Weights of a small transformer language model: 4 heads of 32, RMSNorm before each block.
Each number is 200 + 40 x the weight over its row's rms, rounded and kept within 0 to 999. Layers, rows and columns count from 0. The size before them is the row's rms in percent of the matrix's.

# layer 4 MLP up, 512x128, rms 0.0747, rows 340-358, columns 0-127
100,233,264,244,231,180,183,147,221,207,179,207,204,177,206,188,218,184,103,126,175,196,214,185,186,178,242,190,215,169,200,170,159,118,221,170,230,180,225,207,159,235,219,210,287,192,194,206,194,207,224,208,163,285,252,193,266,236,220,188,159,81,214,148,230,200,58,187,221,152,159,186,134,236,302,201,209,163,186,235,172,126,169,182,170,168,248,214,181,227,193,88,188,138,202,191,208,197,237,216,199,204,170,222,209,269,249,209,216,197,272,236,199,173,222,228,243,150,254,253,229,182,226,207,196,150,186,184,244
084,207,189,275,131,196,222,230,159,193,256,265,137,180,148,204,158,184,211,166,242,244,190,205,206,206,194,285,276,117,198,172,160,252,208,198,206,140,191,188,208,179,156,241,234,212,149,168,235,110,228,199,176,257,185,183,181,167,224,150,201,202,277,236,213,157,177,190,254,270,274,179,241,261,184,182,199,198,237,86,154,236,173,111,176,178,211,232,187,181,217,280,205,245,165,170,197,221,215,179,215,233,242,184,254,230,203,163,240,185,210,205,166,248,265,188,233,184,120,205,125,242,169,227,178,237,186,262,227
093,196,181,172,167,208,236,217,222,111,145,166,266,127,187,199,226,210,161,220,202,203,158,277,230,102,226,208,174,156,117,230,185,171,193,270,204,174,234,167,217,227,207,167,156,177,209,237,105,192,203,166,192,231,180,198,158,227,191,170,218,211,236,146,110,181,154,216,201,179,154,188,178,257,212,206,174,217,235,151,123,211,160,209,220,193,186,159,195,155,231,128,173,209,227,307,226,176,165,205,179,164,128,224,112,109,250,234,260,169,172,172,151,203,167,157,245,141,245,140,200,226,186,189,256,232,190,200,227
116,218,217,187,157,182,190,247,188,229,249,245,247,206,172,141,181,127,81,248,236,120,201,161,249,122,141,235,208,211,202,136,156,218,225,194,200,166,211,166,191,197,248,172,198,220,178,278,189,124,139,216,184,202,202,199,216,179,177,207,101,197,262,245,173,251,156,161,179,237,152,136,200,251,219,157,209,176,158,193,297,210,134,218,217,196,233,199,212,164,236,130,220,222,221,210,218,242,195,219,194,169,184,117,172,175,255,250,281,212,224,180,249,194,135,159,217,215,205,223,202,276,129,196,186,155,185,172,185
097,219,183,258,239,186,220,180,212,161,175,151,178,191,150,230,212,278,128,190,232,204,226,170,222,181,189,198,208,166,214,175,178,176,256,188,217,229,193,156,84,233,285,196,210,119,200,194,133,237,185,240,186,161,149,209,109,156,262,182,178,197,258,244,223,215,156,190,254,146,249,172,150,236,225,167,197,268,165,256,236,220,217,243,157,256,140,246,146,159,218,153,203,249,212,187,183,206,249,174,171,188,212,193,195,186,212,273,242,207,230,180,107,213,134,218,225,204,290,265,181,159,228,187,214,230,250,280,230
102,204,188,184,281,167,168,251,82,217,199,186,252,215,129,264,227,168,244,147,171,167,213,193,178,264,122,237,188,230,234,195,195,166,146,161,228,259,222,181,236,201,233,202,165,230,268,178,240,138,159,210,168,229,179,227,171,139,114,170,273,196,172,212,239,161,281,200,248,133,217,196,259,209,216,139,211,180,201,232,174,165,284,221,240,206,148,176,179,197,234,157,200,174,189,254,173,191,167,247,219,175,159,237,131,172,186,176,200,217,230,267,249,161,149,248,242,179,166,200,192,206,259,195,194,221,150,260,135
085,136,203,205,173,198,186,189,227,230,240,202,241,267,171,228,233,145,247,245,210,341,210,169,259,184,160,197,210,282,246,190,303,226,164,231,171,137,198,214,141,166,134,224,189,231,160,208,148,186,221,222,159,134,212,193,209,205,210,195,143,218,221,173,216,212,270,211,178,239,268,200,274,127,221,235,269,185,204,200,238,235,240,201,179,227,157,208,214,243,152,96,231,263,223,206,188,210,258,203,212,171,226,199,274,228,259,127,180,211,208,125,189,242,235,189,196,213,192,230,160,172,171,255,242,182,239,208,227
102,223,176,212,193,230,242,219,165,166,153,161,238,193,246,222,265,227,150,225,273,209,225,245,189,118,163,274,133,221,285,193,178,234,225,218,223,252,95,202,222,133,169,204,166,182,129,209,169,136,169,151,239,189,238,219,195,197,163,211,257,186,289,213,155,210,180,161,205,216,192,126,163,216,246,145,181,197,224,160,248,174,219,169,204,194,201,271,170,232,202,227,272,177,149,181,230,272,183,229,200,192,242,237,219,232,162,239,240,183,129,145,104,223,239,157,158,247,119,234,216,171,155,199,200,209,223,205,166
098,229,268,164,184,208,237,147,224,212,169,221,168,230,191,149,179,220,259,197,253,203,240,227,239,265,215,199,209,206,243,127,182,208,284,207,204,193,203,217,233,154,226,193,206,242,169,168,289,98,197,178,175,133,200,207,210,152,281,230,265,162,202,227,244,231,233,173,166,254,93,146,253,189,196,204,228,189,170,142,236,126,163,156,234,215,183,244,223,200,256,112,189,138,182,200,126,248,146,113,206,187,235,245,220,195,221,183,245,162,177,166,168,224,192,190,176,198,260,180,244,252,164,246,221,205,255,163,216
113,181,167,174,231,219,241,243,196,284,198,194,208,174,174,138,206,132,163,159,182,190,204,202,194,168,156,173,212,224,247,232,184,260,159,184,209,169,190,168,169,221,250,210,255,262,206,252,181,183,209,133,174,263,233,241,245,199,150,219,118,286,185,249,186,170,167,231,260,206,172,163,234,161,212,269,205,176,217,193,222,183,274,125,189,174,220,207,306,165,193,221,217,273,149,203,282,166,162,203,210,171,171,156,258,187,146,141,234,153,158,162,214,189,249,231,226,255,179,110,184,228,115,181,178,230,279,213,195
093,174,161,198,202,163,202,267,242,246,183,296,211,209,151,144,271,136,233,232,240,137,244,170,194,282,169,221,176,213,187,188,234,145,232,178,193,212,205,245,216,220,244,228,107,162,127,175,208,250,149,219,222,201,237,251,129,227,198,231,169,131,170,194,218,237,267,210,203,206,237,231,254,211,146,214,169,212,126,242,152,202,190,195,142,154,184,188,166,215,190,135,207,258,165,176,235,256,133,197,219,208,209,150,212,274,197,177,170,166,158,236,202,159,110,226,241,255,115,141,208,173,207,192,215,193,197,239,265
095,183,166,192,237,146,259,165,196,239,213,182,258,175,188,181,134,211,276,179,279,190,174,185,224,151,193,197,193,187,199,205,209,205,180,165,233,256,264,149,212,291,233,243,157,232,201,233,222,116,253,231,191,230,189,205,204,217,206,205,195,166,203,164,146,172,214,181,196,189,127,214,224,150,148,235,203,164,230,208,204,171,253,142,232,229,174,189,216,189,179,158,224,149,301,254,200,162,233,161,296,194,220,183,168,222,175,214,109,250,246,72,227,143,322,193,185,191,240,234,213,198,214,166,250,185,144,226,205
111,165,263,218,240,231,212,220,103,187,198,170,261,230,209,170,165,156,217,249,242,216,174,176,153,147,233,237,231,153,183,176,201,164,198,228,241,178,227,234,265,127,220,194,282,133,142,211,221,142,179,220,272,128,217,128,178,172,224,247,202,154,180,210,224,185,192,213,193,284,170,217,211,192,240,227,197,152,155,152,222,171,166,227,157,228,306,189,245,217,253,146,269,148,145,175,207,258,186,152,196,222,262,168,230,207,185,178,143,172,166,149,286,258,157,188,164,173,180,235,148,178,172,186,205,203,144,209,152
112,230,171,185,245,252,215,156,216,163,237,165,145,120,238,211,195,158,165,168,193,220,174,261,210,178,196,130,141,260,136,295,174,171,115,181,175,180,109,133,230,188,141,220,262,193,195,182,234,242,170,196,240,213,292,123,121,164,230,242,203,170,163,214,257,143,216,183,211,217,217,162,206,179,194,261,222,194,233,222,240,178,222,209,182,181,173,203,260,189,192,206,215,138,187,236,239,310,228,176,252,230,204,217,263,140,211,206,180,238,174,274,187,175,220,165,186,217,223,191,212,217,213,146,230,178,171,207,107
112,171,238,113,135,200,173,134,211,184,277,234,260,195,168,206,260,223,159,172,177,202,132,261,245,164,139,150,269,138,242,232,221,145,191,78,201,232,155,172,179,253,248,178,167,122,233,192,255,192,205,175,237,217,188,248,246,217,174,166,224,244,207,177,227,212,196,242,125,208,189,160,230,251,241,221,154,171,225,182,215,166,257,189,158,243,180,196,161,194,254,146,134,179,247,193,198,173,158,204,217,156,185,120,210,164,169,159,164,162,233,192,264,219,218,173,219,223,234,159,245,256,206,160,164,249,228,188,250
092,199,137,194,217,212,155,221,151,169,219,191,194,200,211,158,240,152,213,218,201,172,216,185,238,200,234,141,254,185,238,243,267,158,177,167,193,154,195,225,244,251,239,211,185,209,203,187,189,216,115,191,179,235,253,253,156,170,162,239,140,170,148,217,150,149,241,214,122,211,208,254,251,210,206,256,202,201,250,138,212,185,245,206,151,213,116,228,156,185,196,192,307,227,167,166,221,223,148,211,228,218,120,212,104,139,208,129,259,241,207,251,210,217,292,197,273,220,273,186,139,231,162,207,224,229,152,248,172
093,148,137,181,229,181,199,267,187,217,134,291,177,155,254,282,183,217,241,146,212,221,129,242,188,146,142,215,226,289,214,250,204,175,210,216,179,184,216,247,284,200,172,180,195,161,238,182,140,177,211,204,225,206,134,227,166,244,218,232,105,228,153,214,241,199,189,196,151,228,215,177,217,200,198,262,220,266,174,158,149,184,165,199,158,151,167,169,269,210,185,216,114,161,208,219,158,233,138,209,200,175,157,165,223,158,149,232,169,157,182,174,239,125,236,134,191,190,243,195,203,178,169,237,223,198,217,223,86
089,184,240,139,218,158,220,127,232,152,174,206,207,187,206,180,240,167,224,198,188,90,196,221,192,206,227,210,172,242,235,184,201,156,281,195,211,220,157,198,192,193,232,282,201,189,176,195,205,273,243,255,246,240,152,184,211,208,196,269,193,237,126,191,144,212,123,253,195,226,244,135,260,295,169,173,249,186,222,192,207,185,178,232,152,212,201,229,256,235,143,235,110,240,208,192,246,268,246,213,223,179,121,177,140,198,164,152,268,242,223,122,243,239,200,172,239,207,227,203,174,199,146,204,240,279,200,189,250
101,152,138,159,233,190,145,296,126,169,200,180,195,255,165,268,191,187,178,132,153,112,153,157,236,249,171,189,186,226,170,268,269,189,185,233,208,149,218,219,220,297,260,215,187,142,193,184,204,258,226,200,191,189,228,152,164,191,188,153,207,171,242,177,181,163,162,184,227,211,301,180,232,195,185,136,159,234,267,193,170,210,197,219,267,177,208,162,211,149,142,184,124,170,224,196,248,147,194,266,234,198,234,264,118,163,225,255,170,245,209,164,168,197,211,193,203,167,232,155,144,222,246,222,170,176,199,158,195
# layer 4 MLP down (transposed), 512x128, rms 0.0749, rows 340-357, columns 0-127
094,169,171,138,213,206,212,226,139,163,268,171,242,283,176,207,184,203,257,231,116,128,186,249,196,226,276,210,204,161,246,261,242,194,131,243,246,199,163,235,290,169,205,236,146,237,149,238,121,141,210,196,191,203,213,203,184,144,235,186,229,162,247,122,215,165,188,218,215,239,228,229,198,191,233,111,209,240,186,209,233,274,297,168,211,134,269,236,156,172,180,190,201,260,138,281,210,235,241,192,236,204,185,168,216,214,208,197,161,218,152,177,224,195,189,189,169,207,250,187,248,183,275,191,152,181,175,196,210
083,218,175,196,212,212,253,198,221,253,139,129,205,141,207,174,198,219,134,193,205,193,204,134,174,220,176,232,119,196,192,198,141,176,279,153,156,236,193,234,188,257,205,210,133,134,159,220,148,249,195,213,195,141,108,226,239,237,197,186,192,164,164,284,153,258,173,149,161,125,138,219,199,210,169,202,174,230,161,256,193,158,245,238,171,238,183,187,227,196,209,174,168,201,265,205,134,172,161,124,257,199,210,150,189,180,219,264,171,186,151,180,190,208,201,229,165,197,180,203,212,248,211,143,90,246,192,261,116
093,147,232,258,222,166,151,157,166,278,165,204,206,310,235,183,209,148,173,217,258,213,272,171,193,237,305,146,192,204,191,229,142,311,262,144,165,209,224,173,226,197,221,208,170,196,156,203,232,173,198,211,237,244,179,152,138,219,206,269,199,190,230,192,231,202,254,219,174,187,231,142,171,210,313,206,226,209,281,203,174,132,202,167,166,164,259,181,268,195,214,194,241,223,176,199,223,206,274,196,219,222,303,206,190,210,174,211,204,174,173,204,226,197,250,211,122,212,190,223,248,191,201,205,192,261,193,191,128
116,154,209,260,266,147,227,249,179,245,246,213,202,174,224,169,262,201,224,243,259,156,187,195,190,235,186,238,137,179,182,109,223,226,169,198,238,160,180,205,194,196,215,178,217,166,169,265,224,162,173,244,228,202,185,265,155,169,219,204,144,187,172,166,237,147,235,221,182,175,222,163,135,221,218,265,217,157,135,225,314,259,239,216,205,203,146,217,280,231,289,167,215,265,199,190,223,200,250,203,256,190,244,194,110,271,158,190,210,182,214,222,211,224,202,181,181,261,195,198,203,196,175,281,152,107,115,219,193
091,182,232,218,168,216,218,199,232,137,160,252,184,188,240,160,239,171,270,193,165,189,183,259,195,213,258,130,165,259,188,211,227,212,148,225,199,253,222,231,266,169,116,215,224,244,218,255,220,134,218,193,217,226,160,121,273,170,137,222,210,239,129,183,198,117,288,155,212,241,134,207,174,149,177,241,193,147,216,175,182,119,185,220,244,188,158,176,201,242,186,218,222,139,184,243,195,177,168,212,208,228,172,170,204,187,211,172,165,189,112,241,261,234,208,239,186,182,133,159,277,271,231,154,237,129,198,207,158
102,182,230,208,218,226,171,203,170,253,265,232,186,170,241,298,191,206,202,174,235,211,177,241,271,182,163,128,238,208,252,232,201,194,286,202,247,237,228,103,209,188,186,183,145,178,211,248,234,275,237,225,194,182,178,241,159,208,216,216,238,201,230,169,261,279,219,240,165,150,175,186,190,202,244,222,325,210,227,188,203,195,213,210,343,189,247,233,274,234,197,143,256,222,201,204,160,220,179,270,200,205,198,164,200,220,172,220,248,188,279,181,181,220,185,222,145,202,153,190,225,252,181,191,175,250,263,142,230
089,138,239,175,244,285,252,193,191,171,209,161,188,135,191,190,147,269,190,198,180,46,218,258,170,207,160,229,193,142,108,192,113,195,235,215,193,154,164,233,244,206,227,156,199,150,202,179,221,187,196,188,270,239,255,265,172,241,215,211,270,173,170,241,205,167,141,236,175,177,168,155,219,205,221,251,231,158,216,261,199,163,224,239,201,168,262,212,205,179,194,268,183,196,192,181,180,188,165,109,204,251,237,171,110,185,192,262,235,176,171,222,226,195,246,223,259,189,214,182,206,198,204,234,151,272,224,188,228
110,212,128,277,169,231,239,223,218,158,253,202,179,218,249,233,205,166,239,259,296,112,188,213,157,197,227,217,129,164,216,273,219,209,225,285,208,259,156,109,117,240,159,245,204,244,132,230,234,134,173,197,155,196,185,246,189,207,241,198,193,219,221,161,191,243,230,216,222,109,172,177,129,174,206,206,188,144,173,224,233,229,201,220,221,206,169,177,226,241,139,215,184,229,180,272,246,195,204,163,181,169,268,190,212,213,123,246,278,183,208,180,199,195,162,173,195,213,225,172,295,250,189,193,220,140,187,204,179
107,286,204,229,138,241,276,131,209,209,234,272,206,243,144,201,240,225,273,178,239,170,239,179,189,235,212,164,218,239,235,212,113,159,242,153,213,266,218,180,216,164,225,152,181,217,101,205,206,210,224,203,228,158,164,146,197,172,243,181,189,147,203,195,153,132,186,201,185,190,165,187,348,141,232,177,210,182,185,162,181,200,185,152,237,226,227,255,230,234,191,146,140,197,202,192,193,158,252,78,217,155,151,215,182,192,255,233,225,185,224,254,212,179,196,199,188,182,285,205,188,220,186,176,159,197,236,144,193
114,221,187,201,137,139,185,214,140,246,185,211,250,155,112,233,216,179,227,287,188,108,146,132,219,191,247,179,158,203,159,274,214,200,200,168,201,152,192,228,171,272,171,241,208,186,246,201,278,185,259,196,190,319,187,175,243,182,208,225,177,174,192,200,223,192,144,207,192,161,239,166,243,125,199,165,165,204,243,189,132,160,201,117,239,215,219,244,194,137,185,201,226,232,158,171,193,176,244,219,169,176,171,276,157,205,197,142,262,225,183,210,148,231,208,224,199,250,141,196,280,206,243,170,183,229,246,206,275
099,214,248,208,220,175,176,280,247,229,243,185,129,224,201,229,203,126,202,211,178,250,209,187,262,217,237,165,140,191,195,132,179,169,193,198,193,158,157,217,270,191,272,227,184,156,135,195,138,203,172,173,227,190,180,198,140,191,224,209,188,233,129,242,89,188,207,249,119,166,200,176,256,186,234,174,257,225,170,238,218,232,243,168,159,219,184,175,143,208,282,185,220,205,136,182,275,224,168,209,242,135,187,211,156,214,166,218,178,230,280,131,194,123,240,260,216,171,229,202,207,146,193,271,272,245,177,160,196
103,215,222,195,237,188,207,214,190,192,182,225,261,156,152,205,238,284,173,195,232,201,214,147,147,326,260,235,196,220,171,177,212,224,90,237,270,230,183,174,210,206,160,232,205,195,202,217,244,194,205,186,184,179,259,208,186,220,164,220,167,186,236,232,204,199,182,140,158,198,179,181,124,244,273,229,203,274,236,208,204,200,156,204,212,153,223,249,186,173,190,201,253,208,216,173,309,238,227,228,99,199,262,199,249,228,218,203,215,260,133,207,184,179,139,201,219,200,220,247,192,145,231,107,192,228,212,75,166
109,160,197,189,247,203,155,218,163,189,185,181,198,263,235,181,179,186,276,224,246,251,174,234,206,229,174,270,264,130,206,274,206,189,151,224,264,246,187,250,252,174,173,181,171,181,163,139,221,152,209,263,203,189,220,167,298,246,183,215,165,195,176,127,182,244,123,141,190,181,186,265,180,154,242,171,253,180,169,160,196,150,186,165,207,205,207,223,227,159,202,255,245,218,141,175,177,250,250,191,241,228,228,203,177,141,205,81,164,157,192,285,224,213,262,184,177,275,187,228,128,127,231,216,191,190,215,220,211
110,214,192,200,212,271,226,187,187,222,214,192,159,162,229,171,198,187,171,145,138,128,212,180,210,87,311,266,154,176,243,257,131,176,153,183,209,224,184,193,230,178,169,178,203,249,242,236,211,163,224,246,207,247,168,158,239,199,67,191,168,194,229,204,214,166,167,233,200,187,181,178,224,121,201,186,139,229,202,167,211,219,194,176,255,141,219,190,228,268,221,124,185,210,199,258,154,196,210,199,189,181,261,168,274,101,169,217,144,210,150,234,156,212,225,216,210,254,154,112,211,253,178,212,182,209,180,211,149
110,218,201,153,252,195,185,192,237,264,231,185,204,143,277,214,221,183,231,190,157,216,232,200,256,176,219,173,191,231,140,243,157,154,156,163,197,153,217,199,218,212,222,195,154,111,176,197,211,201,168,249,215,220,252,186,224,229,171,148,169,168,259,195,190,254,191,262,268,234,276,202,183,173,227,197,256,144,234,184,195,238,144,261,221,210,187,177,249,59,199,137,118,182,170,132,205,223,194,144,185,187,132,146,225,179,236,156,194,213,211,114,218,173,248,150,216,196,147,208,173,233,230,230,124,183,174,263,268
091,185,220,229,156,236,221,201,231,189,168,219,218,225,154,277,187,225,96,248,205,229,177,212,248,168,117,212,185,232,192,196,140,231,250,215,153,186,204,167,145,129,164,207,256,153,208,222,206,184,262,186,242,238,216,137,181,215,311,235,295,241,193,216,268,282,176,238,255,216,198,127,140,206,213,198,279,156,125,227,180,136,191,227,210,155,257,169,212,190,215,206,203,186,204,175,184,175,211,231,159,221,235,168,208,202,254,290,171,180,169,121,200,173,188,161,212,153,120,219,247,192,181,219,174,149,184,195,187
073,206,248,200,277,181,134,192,168,244,93,125,203,95,274,213,86,181,206,162,230,161,237,243,194,171,163,218,186,207,137,166,217,158,155,231,226,110,140,229,223,146,145,208,191,157,171,242,225,295,208,264,205,175,188,231,226,202,170,192,222,238,139,224,164,227,200,191,174,228,234,196,217,238,177,227,161,165,238,206,213,164,210,207,198,254,193,178,202,253,152,199,155,130,251,167,176,124,216,200,281,213,234,175,208,144,134,200,223,182,212,193,242,241,253,207,197,240,165,182,172,224,227,199,204,247,243,208,238
094,189,209,231,169,201,202,219,242,185,231,189,138,253,209,247,131,208,151,126,195,161,159,216,194,227,202,163,183,234,253,208,162,133,165,177,186,135,149,251,279,223,264,205,220,244,222,209,256,134,216,198,178,259,329,193,131,141,248,166,288,232,176,218,198,177,147,272,214,185,158,164,184,248,186,241,222,139,244,189,191,186,160,127,157,192,157,220,137,196,151,208,163,185,135,201,167,159,226,157,212,209,180,195,213,217,191,221,202,225,193,206,227,209,130,259,244,218,148,230,148,310,217,153,198,189,202,210,214
# layer 4 MLP gate, 512x128, rms 0.0748, rows 341-358, columns 0-127
086,193,246,171,190,194,171,207,198,165,191,196,226,316,217,118,200,131,243,193,197,185,181,141,233,171,161,176,177,146,167,204,240,153,158,178,271,193,232,205,232,194,225,257,174,239,185,227,159,210,188,189,230,227,189,227,195,208,205,209,245,143,208,99,156,165,193,169,218,229,146,195,292,251,267,147,142,148,260,224,247,205,171,249,195,266,194,187,228,205,276,248,176,279,181,192,218,114,177,122,275,197,165,216,152,185,209,230,201,246,260,201,251,200,231,249,128,211,205,136,202,271,186,216,149,206,198,233,186
094,247,217,166,154,211,212,194,209,142,219,124,212,273,167,174,178,200,297,225,187,208,196,163,265,143,171,209,117,191,191,185,220,243,150,143,124,186,212,180,184,162,185,141,154,158,235,181,272,157,231,190,131,163,188,226,225,136,186,208,186,220,178,163,212,206,239,176,208,146,202,187,204,180,195,226,265,191,111,275,220,182,292,237,170,240,165,198,149,186,124,286,152,213,224,179,158,171,195,186,157,257,191,229,224,260,162,145,204,250,271,264,233,227,235,133,227,218,240,199,200,189,181,233,188,147,231,250,174
111,152,217,181,100,191,200,184,202,227,193,276,147,230,267,186,203,201,218,223,199,253,240,233,142,192,145,227,184,213,161,261,181,227,210,229,211,243,174,170,154,141,180,120,156,189,192,200,152,253,208,266,206,150,212,208,181,199,282,268,211,209,218,199,173,120,223,227,224,162,215,196,266,246,205,179,271,240,225,223,190,157,206,211,154,254,150,189,138,243,121,238,152,159,210,185,210,168,149,171,165,142,262,244,205,158,210,224,125,189,218,202,177,173,256,212,179,206,238,190,252,117,212,120,281,199,256,169,144
099,249,170,246,273,222,231,203,162,186,192,185,204,200,256,221,241,214,176,238,214,210,260,192,183,216,177,194,169,249,235,181,224,185,241,181,267,179,178,161,133,233,288,266,219,129,239,176,219,240,156,267,222,216,247,270,219,278,176,224,146,151,236,268,175,222,148,252,233,250,226,185,198,164,179,194,171,185,130,173,266,247,152,274,249,287,212,240,227,122,171,205,255,217,262,188,177,241,205,159,206,132,159,165,229,160,234,232,190,215,263,150,199,166,153,228,219,189,284,187,196,168,184,163,190,201,193,274,187
103,150,202,144,192,210,236,201,229,182,228,222,221,219,249,205,221,303,190,185,239,177,200,215,134,136,171,138,173,200,177,246,212,183,254,197,244,195,221,116,183,229,217,147,176,193,175,217,212,246,173,155,143,215,173,274,136,197,275,202,288,255,207,191,208,151,271,230,213,220,187,196,233,175,252,249,223,125,92,128,148,163,191,162,189,121,187,202,227,208,204,195,142,144,250,248,141,219,182,287,190,196,208,201,254,224,171,242,199,227,140,234,157,213,143,215,142,134,179,189,231,206,240,213,228,140,197,200,179
085,162,259,220,242,196,268,129,181,161,232,113,174,143,136,179,129,214,241,195,231,173,186,251,158,238,199,177,180,174,190,224,217,191,212,184,204,210,152,179,233,161,160,200,130,217,189,192,235,211,231,241,288,189,279,207,193,201,190,233,273,165,235,213,202,206,142,226,212,110,191,103,252,168,148,281,191,221,205,215,201,188,181,260,196,121,211,249,174,232,208,272,219,193,207,194,161,272,184,150,251,246,249,242,206,208,188,218,229,155,178,189,232,208,211,269,242,182,249,218,220,145,217,296,151,176,242,181,267
103,208,207,105,204,229,125,233,182,209,158,195,188,180,221,209,180,209,213,162,192,240,193,179,228,151,205,177,202,144,200,276,220,225,175,152,169,150,206,254,292,205,235,171,188,214,256,157,166,250,201,153,245,206,202,191,296,232,149,239,227,143,218,248,223,158,231,217,149,192,268,288,210,245,139,254,264,138,183,167,228,224,161,256,210,201,166,283,192,151,169,170,217,190,216,160,159,204,172,160,194,183,154,272,176,179,201,203,174,208,238,287,173,220,175,202,156,177,274,194,152,187,171,236,148,130,272,131,226
102,208,226,209,249,154,95,173,251,147,144,198,182,268,260,222,172,174,191,175,170,171,186,263,173,199,183,216,216,167,257,296,191,199,152,171,216,213,207,127,234,145,248,205,223,173,91,175,205,202,216,256,193,231,183,209,176,229,184,136,186,222,182,198,209,108,197,221,233,257,250,133,164,256,230,176,214,184,211,127,194,211,192,188,164,128,210,224,200,254,275,204,147,212,179,280,230,197,129,167,142,163,213,144,181,214,182,165,154,152,152,258,151,202,200,140,213,178,187,215,190,263,265,167,242,181,167,217,229
090,152,204,178,236,154,223,224,228,213,211,222,188,267,262,253,182,213,217,173,212,250,211,264,142,112,219,238,206,251,251,279,200,265,240,223,177,218,239,167,216,110,160,151,206,199,175,233,161,204,160,206,199,125,169,221,193,222,251,126,125,254,219,215,161,138,248,169,258,319,206,188,255,242,228,159,204,164,126,214,206,237,214,148,165,193,230,181,266,238,213,236,203,167,191,198,179,226,143,158,222,192,226,138,201,209,210,183,154,207,174,182,206,253,180,224,167,192,252,238,139,225,137,211,187,166,214,220,100
102,226,177,136,235,170,158,156,186,253,135,231,193,197,273,135,242,190,198,220,187,208,201,224,176,135,161,305,158,233,204,269,211,243,252,220,158,194,215,210,173,185,203,222,205,238,238,205,163,179,257,186,186,181,224,224,247,175,144,232,196,170,244,186,262,211,205,200,261,234,171,293,163,211,172,269,242,176,169,180,167,152,206,238,237,162,206,165,219,183,125,182,201,230,241,139,192,232,237,224,230,151,197,134,184,207,171,165,227,204,168,275,248,251,154,158,159,262,191,71,222,194,177,188,146,227,184,225,94
102,120,225,130,152,188,152,166,183,247,166,272,211,209,237,264,240,206,198,190,208,246,222,174,233,98,229,156,224,151,266,205,236,210,224,86,192,169,215,174,127,193,220,179,187,201,235,208,208,124,175,174,264,192,132,308,154,220,127,193,160,183,150,131,181,206,220,160,272,188,249,267,199,171,221,248,158,244,161,238,207,182,239,183,189,220,182,234,255,225,181,197,158,208,193,213,236,242,179,182,157,215,228,268,177,196,269,213,226,168,266,194,237,243,181,141,173,186,232,224,211,215,192,136,154,179,164,172,214
100,135,240,134,198,208,202,266,148,210,184,207,247,225,159,231,175,193,211,232,182,221,132,187,195,221,201,152,186,242,239,278,181,206,175,265,161,139,151,277,185,224,218,262,208,169,182,172,194,213,140,200,195,205,205,235,224,244,197,233,186,255,199,179,162,166,265,163,256,148,220,202,237,174,233,212,244,296,210,209,158,178,175,232,139,192,135,166,231,139,215,231,220,209,173,188,161,264,240,244,255,233,101,106,156,190,206,180,236,189,181,197,146,142,256,141,219,272,174,143,161,207,167,226,170,251,221,128,141
101,211,222,197,243,115,165,255,191,157,248,147,239,170,190,198,229,261,215,208,180,258,260,214,238,235,246,312,151,247,187,223,211,121,180,229,211,216,121,125,275,130,178,145,154,174,196,184,137,231,197,212,167,176,227,153,263,142,223,204,203,225,255,147,241,168,206,240,207,236,206,215,165,226,170,196,236,198,263,210,206,225,100,158,207,202,107,247,183,188,162,237,184,227,222,177,185,245,134,214,225,210,201,215,167,232,220,189,180,251,230,242,171,151,197,277,157,259,212,172,187,243,226,234,271,211,168,224,182
109,205,238,160,165,149,239,205,230,245,228,152,187,231,142,171,232,229,161,257,281,218,221,198,194,121,218,255,135,239,274,172,145,198,242,190,178,192,208,202,243,151,199,229,139,261,199,174,157,155,219,176,193,246,178,235,280,228,238,160,182,251,241,212,229,181,233,245,153,138,174,167,218,139,149,157,139,221,208,216,240,174,162,250,148,221,278,201,168,217,214,228,187,215,252,208,126,251,228,211,241,221,207,122,181,219,113,312,171,201,207,205,205,158,154,215,193,233,155,146,239,244,200,144,257,174,178,212,166
083,161,216,258,145,219,197,151,191,212,227,148,185,186,221,248,226,258,178,211,164,237,268,185,170,159,179,246,124,268,159,209,157,178,291,236,179,159,207,219,209,229,220,116,200,155,234,242,152,256,314,183,247,251,177,194,185,289,208,167,229,219,201,174,197,254,177,230,213,117,235,231,152,192,207,158,203,176,207,186,235,265,182,195,255,201,189,240,237,180,150,199,151,244,289,215,147,167,187,241,205,177,288,241,192,155,247,198,232,169,221,180,260,221,180,209,209,140,199,202,280,246,225,204,190,157,138,151,219
089,216,214,141,229,206,196,195,250,243,131,197,185,156,192,165,99,184,233,235,238,203,211,183,201,179,165,209,181,158,171,176,255,163,105,282,141,200,157,140,229,171,192,115,176,132,237,203,173,249,265,224,182,159,232,227,168,214,117,125,199,237,135,201,199,193,213,217,131,192,201,134,201,215,178,166,129,203,226,205,206,161,193,262,154,258,159,214,198,225,172,119,192,215,171,230,171,146,177,254,299,181,243,191,177,146,202,273,162,199,176,221,225,231,168,187,205,293,232,204,167,236,250,169,186,225,209,239,186
077,202,259,126,205,166,202,170,161,151,170,235,210,179,206,127,178,125,246,146,236,208,231,216,202,197,177,251,199,239,255,196,167,121,247,219,211,260,218,177,149,176,191,256,186,170,197,221,129,242,240,256,185,141,118,210,293,186,170,224,99,196,236,185,170,253,187,158,202,203,271,223,263,218,172,204,152,288,135,219,205,213,215,284,175,242,251,187,256,175,239,221,183,221,232,238,187,270,161,262,230,186,242,212,158,151,204,202,191,175,247,164,221,177,227,171,219,224,226,203,211,180,126,216,218,246,217,165,129
091,184,198,108,219,162,204,221,166,130,133,225,218,201,184,174,215,184,246,190,189,176,162,170,261,185,196,130,193,193,231,241,255,186,172,230,226,155,119,247,168,258,240,191,137,146,160,179,224,169,267,253,274,201,151,212,183,250,262,148,192,114,190,138,155,206,126,223,223,203,248,163,230,186,178,219,198,258,242,188,208,167,211,170,225,196,287,231,213,165,225,179,161,265,210,249,264,157,182,172,275,213,245,203,182,154,157,261,141,197,189,163,212,132,180,118,211,157,205,203,199,180,158,208,219,176,171,237,280